Weights of a small transformer language model.
Architecture: rotary positions, no biases in attention or MLP.
Training: a variant of Muon for these matrices, 429M tokens, 6540 steps.
Each number is 128 + 24 x the weight over its row's rms, rounded and kept within 0 to 255. Layers, rows and columns count from 0. Numbers have three digits each. The size before them is the row's rms in percent of the matrix's.

# layer 6 attention output (transposed), 256x256, rms 0.107, rows 75-124, columns 0-63
105:126110113154156137082112178118129087146140111122098120161127160092138192133105122092130115173162138185134111149126143134141123141124118125136104131096145087153143123143115149130073095115150139
109:163136150115075167112136069152119130102165107135158145113142162109119119130094144137105137125107134087142104176151158134143155083129082105118124164109147142137091101112087151135130117137111151
104:137125100137101139143202144106139144095126125097141070137176126089105113168135125097112102123145134080088083155098084119104130150133137140121118084098127137139130138127131136129113090097138126
106:138145161106111118158096120114126111136121138117116137097134142100125146117147142158123142098124136150157088137101139153138148138127156147112132081123163123108159177096116096111142073126126147
103:145141133134164130128111150122176118160166112174130138133168141113119120059131133103130125123148115140099130171152164173113103137113130157118122175132100131119108106156124181110136150140127093
106:131096103130152143115106136103113130133159121175125100116159141101101122145091134152124161106098162131124154138139081149136160099095155104114137157078153139065137130109133140073111091110113176
110:156091106113123118184113126111145131093138141095119106156109151071113118107072149137116058124105138139155104133124118135106101104076132114112123124113178140104149120108113114175153145113072133
107:140092134114132149082112161096144148122151127137160138133129165130133155109149106164128105128108165128131101141141162128137139166174131134127137134117117081085124181134176089149152149154141141
113:119145099144124137091120144168096145114126175134090151166168117110111129131115177133131127122163116149090104160103121099146088145146141106140114163112069120131147187131145130122084107139107117
112:128148109094160115127059098099137164149141130118109081107138129150154150137104099120151120136137118119142128131143099127139110090076138111112141102163132093130143095144141127196119171140162134
110:125162129153150124108109110153115116159126124145156152077130121114131164154149131120128153168149116116110143121146120100144145119144156118108147124111119138150131098107150097177142165119166096
105:132136105162109149102069138116107147157099144135118137100125125139083116137125122095123114157088121118145082135116136126137151130123136128145136140119115097120157131132150107154163128139066089
115:105150130104114142118134100138157117116101099137157187138132119086120112138156129127107146151167176117081168143136110117097160133149125099124144116141144152099118145154171101158148159124148137
107:135174158142109148089113112123158123099129141130144110107163138125150130111192098140204078154166131142100144120150101127150080166096166160112089111100137145107117129098141127107134125112087132
103:138114127145147153140156092144166135113173092143144106102160132127098128081127072134143112119141170136124085130110131123133183128143130093102123133114093120138101191119105114146100124115157115
114:135112097102109115132150131104116141119147172140161149153146117098146140137167139139116142141150139128098169112148142114128090115114168139094107102139082106116128150081123124137085151130127125
106:132143154162112118135086127106125146144105097105150160125120139156133111153145097136125130141117163058123138162118157132148136115125131115100142114121105141114119122130137138102100119119170075
114:106093132139129137139155125159133106162142113107134126139175089165101099080148138128098167159088094158099145131104131177126130168106088119135142148154204123136109087115105128188094097154097136
113:125109114140138141173072144162134110115070127109141094138147126151142085176147151112112096146131133144146100128179133158118123132121100153148118120115110136086141123167141152146139168137125125
113:135111124106142125114114154104148135119116130144138120135145140111126123141141089149145107105121145161135153142121076085129088138142152079170170160164115135098049111163118145123134123135121103
108:130117140130172122121111117122146120139130089140147137121123099116073147144144164119120132162098091153146110121141136133149126120121150138092103173106102139099155125137142120092122126138162150
101:138084144094140116076141088109152066118143113124139130101133137118129093142153096096104153160133121172166157093103110150090128048138160113127162108139136117139114146134087173090153126105147100
109:105159122122105144178154156152120103125107151088121154099166145159167112156131100084150151132093138163090078169120116142080132074129167132133117115123144122134139156101105137158089167141119145
104:131143188143107140126150115122124122127109153119145148122101121160110126086147154120076075083139117158144150116095110117121110155115093094124127142110137130167147173069147101176095151123162166
105:121115170121159144153163135105168162185191083115106155112143153098162111124102152106095131138141101124129076107161110125125119109133149152160141100131068136133167127131136112113129114106128095
107:165140121169170110113106122161112137172156131106105146150139106111118137109127135145148105112140125103161160112129175089139113156087151117148131099150156129137117134145128140121155134133160125
105:158181146118131118121144135142127126112130119122135149146102138120088125116122097092175102109118094156155106140125137098154152137112134142133091158121118114152100107139124129128148091131159166
109:104152151125130141114083107121112143146101136133181136126108117152149108107146162085104128127112136139113120125145111117132131156121155121116158134143170140119104145154144135111083105113103131
113:134089132120125112119146083129111154126161133121113122116143135130125153121134154140112130088105145176123068132151147095132120126136115091158101112098165111117141115159164142135150102125126142
109:112111107097111103110138098084136118119084158112118156108137125129145089106131135131132092134162201130149111140128134135120079132116092161110134173120139068159145109148145125148112104123119117
110:115130140093137117140115095150069166138112115203111139160164099129160146141165123084162167130134156145121134131125122122121111139094160093149100095129087130127133111130123128087114095157128136
106:122078099110107175105137115144145141156117117104103159120099117110151135077110132089084143142132124173114163105111087101126097128157156105111128141134106122136098114136111170149064138089114121
114:125106102116095156094108074127165164143106096145086132103159144098122142127175148140119109114150112137133115134126121137143139127141134162141085118174163087128097105124100130164099118103089112
109:166116157095145141092102141139130105166114123146103135106150109130149153172147136117127107135113095123134137117100107131135189170149095091108127103131120124114123185134097113151135140143124094
107:134126124114153129127135117119113149123140132125135132044073098185076102164125127143129112116107122145157096139102137105118125103134121150093105128125154167150119160114100127125111129131133110
108:104074119081135108140116119119130129150117134097121135192102110089111112134136113058120096138107144094140130098121125122129111114143115124100155146137132120148099129140157135137124096194083128
104:139161162106161141137139155109123112131161127121125172179108117136180110113158109108086129132054126145149136164099145128102127150109140138172117137084109140110133094151100122112131132178103143
108:144132170116129124166151140130135163112079176154118129103124143156128111096113190142153136131152123113106123130137154118124104158119128134099105144109126137173124127137141089125130151120116108
115:104113179124130130124171125097111113157110134154143109090171117133142140171107140160137127127103087164132129134131151077090140105121089136123121131066141115137131120106164150107129083126136104
108:116171100124080154127129156136123104117151148108160086175102126122106169119153090133093138122173161121165120111154092138135119117148162107119136109109101152128143092122184105158160154143126102
108:118138104147132126129087124121078132129126090102129104112116117144161105081142146146165146126099158121160096139165112150177136103129100105095126140147121117117069148118133121136113122104186123
108:162138123136116127113136147163107138114130139091106114138146075146155112201094110142071130181187122194149163148061130123146072106127155154130123147136119089119160137104126111155131145110145119
104:138147086100117125096176111162136174112139141111111108125108118169130122128107123128152126120126122150115143180113128130163133135111080157120147124163093132103130115118127119156106099132142159
108:088140130146135121144163145101156118130137137108144131125098150128113116140178158103153113134106148172133113109131134142108154159118104182122145124144123117154161104162120160134117177117096141
104:130142111069128162116129168132113075129148128098143091131101132132131122155122139144148116103129145092108161168127077137124157115089115126151156133110096061094117123076125133111130126132119098
108:091148150152141108114083129136177077106139111118153105121170111155111123121114132150094134118096119127132176143164136109137129127135110103117125141076101157119177141134095113107097137095179091
111:155128134125095145141138105114118080147120087077114127092146127158126121162093162125141115136125101184150106076140153134112119128099104127154097128126099130083160179154187128112119111180116121
108:145135125132087111147077148161127095142080139154168092179154104148142153125110135136109143106098169146139146117109156123135090110142161128119170119128097103103115145130105154109151120118143144
101:149093179128119133127098127162148153110153130111119107108133128161114108103113137100082120144059155096148176114129140084125118143147139166110141113069097139166090149166122118100151112113103142
110:113128117179068160109127116131188181141124106086130153108139110117133127134150145169174071129134128107173142100147144137090123143117151092166134148146109149128141084132149114159070080100154138
# layer 6 attention value, 256x256, rms 0.0815, rows 76-125, columns 0-63
117:169093144139123108127099178127136141117099138085120133146149091137180106143123126114115127133127130118113117120102151140149155138130117139103154149125158125148110109123143107150130119131107104
116:141118130107088107151107137131104125074143145120128144143116124109107125149117117063099145135158164170106189128136123168115148120080063116138071165124122115127136136132087134169128160095151118
114:148131134115145135092129133119123120114118137136134078144131109124105079166138125126089207092121155142099124142094120135153151152093121131110123147092132099152130145148098137147128093151168113
109:155128096108098175122121120087171151103164133153102092182124125145125123141116111094128181138123145120161170122144142169110113139147148133117129068137119127156150124154148115123104123136161133
114:084165177083133127173144145141149160133107117137136129135121124102123135118141106101152103137109097118108140096091171140143077164139101106117145136170129103134121115162070124124115141141193131
118:189165114168104150124113130139134125109175120121102126144162120144125121152136146179142122127123135077123124118130113116097103161128148124124120193205104104141103131129108142130138109165078114
117:150168106103126134156098184138132109137127133128104081115148148150094126066123156112156117079113113102146143144132101122102135132129130152142122141147103181131134124145129134102125148153155116
119:175123124106126204108098127127104096128148170122122109161126142126140155078147153131126124158098150140074108128140133137151142114088088094108155130150157110125128116127117113121169125131138158
118:124107113105137109142155124134135106114171104135076144136113131155169169113132148151159131133140152120148105135101110115153135137098086156127144161126114130120122112130130155180148067157133156
118:138129151156117145127111136139134142143113117118139133137111117130116169143124144107135147150114167165135117151130103117149118124141086138144096146122123114108176123132153086091101115163136125
106:163114141093132088088107118126058134120128118110124131135178168156127070137119145149102123099083096117130131166131136088129109129150138070095112117090154117128089135117090167119156119116110163
115:142151096118094137154127165123089109145152164144168124113109113106119129119120160138127144158113169138140112162119112130155123138140144112154074109132114100128081123049107127126085095093093128
116:124120152104117158128120120086097102127149103129111111113117117091094121134123124163121160137133129136114141119077145108102181138154123170112111141169126165124094134085141124159143135115131163
107:181160110171095099108120101091140138117107161131125140091137144111140129130127143167166162126132103116114140072145133098146093105169099133135085114115150102124130121123097116139178127097174142
121:111143112122119138117135113162090093126119147128097119085124115146173116107092098068116099106105113113129106117141106154143171109103113145132106135145137144122095097142109142123107145123157103
114:124146108153125138157158186121178137107123101166153158110122189095148169134129122095122194140120122175147113165081157113117118127114112144129081137166078085115119147148088141096156115095136116
120:150134134070141134142142100157151101116133128139149160125136138137124134161121124134124085172154179140160134170144164128148131143161109138147084150118171172133130133180134138139119141136153137
118:121143142129115104134126126085193098130132134137154145124126096171133158124090120070153148146146154116157103123140100081095152132124132150125086109136159107151114084133156130135125137110152161
117:117147134109147114178123134151098135134171109128158142145174111106119132095138112097103153143117139114096131163131153124100165111131139184095156078141151143102120138133112077109148119132150146
111:103109132131107127135141153128077182134111130113099102126120117124132136117138079123132131169107133126132155164126107128134107136101142136115149089104164177104175150138130146115128130131106185
107:117146112150144128089157134139123159122110098106148130120140136127123102109127107152124163115153128121107129138155168101160159101148124131161099124160120118135165115107144101158093134089109172
115:146134145101125124101113096147131164155173101140160117147126068101088127146112115158099156154096131139140155101096157130152110106139136098165096122126151114105109068133117138131155111116150116
113:169143107144127154133151085087109128146108110116141136150084105144138139140122105112084121155114166138082111109158134153114165126143154179111133134127122130162120117071119130149149138098115115
112:075142145118156173124130138148132130093165107127132104119116159081109135106099104130113128119086134104124109097087152129106141137135161188147140087136107114113137101078120177147105114103147158
114:107133089144103112153143090135125153104137145131102126129120110172107179108115125085166149127148139129156076121110116128103169123130152127074121141135092116089119094167097157124140103180141063
113:112157129142118121080162150107149129123098120113130112149146104138171124103118113106117095107104113098161163157125138130089149104163155076153158145144118159132134160151140125105135102116153122
114:110095146147148162119137102125085149140127132180131118143142098106109159150109118131083086159141093121119139073145127131159138134116157138110119123080151103204130137117133126132120128136147145
115:109147069125126113133141119126095108100135144096129124117121144098137069142132141144141144138149134095152137085122078108125136148138136144086123119117135160161155131162096164078149104142110133
116:133108142111123101202135084095156125125100150134134099180069102141142125113131168163110124154158145142167182101086110156114145107141108142197173114109129099146148112147078138137142117149138134
114:088117100153105109116124173167169086147129125089135185137121131118127128127107122184103098159175096150107115128121162153172121144127145156093138142151139128137096107099108165142148157152133137
113:128169120103098108154149107134120149131127132146102155125120087162087152099107142162092090106146136114133092164158116105153129102105107125135094126136113153125159147127151118084165105134100114
120:117130109133106119114124094169098106130147142120126096129135104134126133095117146137130098112103160117120146132147110117168125169151145148099097125152113164120130172101103139114126158144091130
119:176132126130164150112144127135149097173125142105106119129107096118155134113110070139122127142115065090164109115097111088160148109144144096118145122119123148053132134131169124143067120110134121
115:120112140096184093087134153107143089131153127167099114157115123171142155100108092113120143108114103106123148137126124129108136112149101129100112140164150171115144091125161118152155127099119085
114:093121086099104148149102110117132090103103160133133153091095141108148136166156108121152075121096154163131108110119096096134117120064114107156166136154139106127185137096118089115142139126165127
110:108128101128134131095117138126141082142114115121144125145160132116138085136130142146116151123158160143151107111114112163087152128140116137134138122157120134134145131119136154137142141109142155
113:142132093100149140097109123146092145117138128125134118174140120151166163115135159123113121123062068119126095098134137159137158097161148105099153124157122110077098108136101143140132134159157086
123:151131149169168128114143125117138137113087135113110136149115092134114133074118127128120120119130174123107150110133140111144133124074115117159132146089134164136160107155136108155124084135106117
112:155110155086136108132142114180149155135120174152136145119148102127128121134138088138126110127075116164101112150164159101110109150132117093126100125110136139137115136092130144119154157068124164
119:116130094137109124137130167121122140091159143111114157126123124089166126089159165179155129153154129135086113124076133086102106174165146090113128133101175094151127125099136173115122144122123130
117:126126122101144110136158152129141109098080123147135127114124158153141112135104133112090104140144127107090117103139121125132104111128137143136113133081141126182095123129119130139165115123108159
113:106106099112088102101162126118110125179134130115125093115123088185121158121143145129094120133172133137108148135109128125129114113147123151133119178113109155093111142124092144095140128128140080
116:123091099137150079133116103140114144114143096085146152110136118153128142115108098163130139119077100145131129179165174145092086168103150127098130118129117108121124113123174121087143151113115107
110:115159109163105123134149105105144137104139146164171151121109125072138152112095135112131121106115134120128120145085149116149149145128124145148131133164111091137109110123136112152154135159122127
120:175113091126135134182166147125127134133114149152156104136116081132127110157135056149129120148118118127133101122115123151128142190132098098099112117103174129156150177137141125108104118109111115
116:152123120107145106089100079129119113125142111110122102096096118104125156115117128169117108127164108089127128131102098157147132118145134141117123124119119131125123095143121113092120133115112164
115:126177102117153116156124116103137157104131100100125144097135126117139093132112165105116130088134082092111115155108132157105142117158112162129160138086147143087148100117113175147127146126112123
104:111127071126162140112089117120142156125109155176109152149149144100149143175138141119102128152119115117113136094096186135116162146113127130140099097150153175118121137171120157096102114134144119
121:128135106091139139167113162143106107127154113183138122186124137135120139167137166126110183085134137127159162141128133098130130141168164106098103106130132151151145106102113147093110129154104161
121:103091106109086147100127147084153134173167114162094134143087173118106134135152138130114143150093127105117082112128162158150140146116142175148125144138111175132131105149128118126112122141150150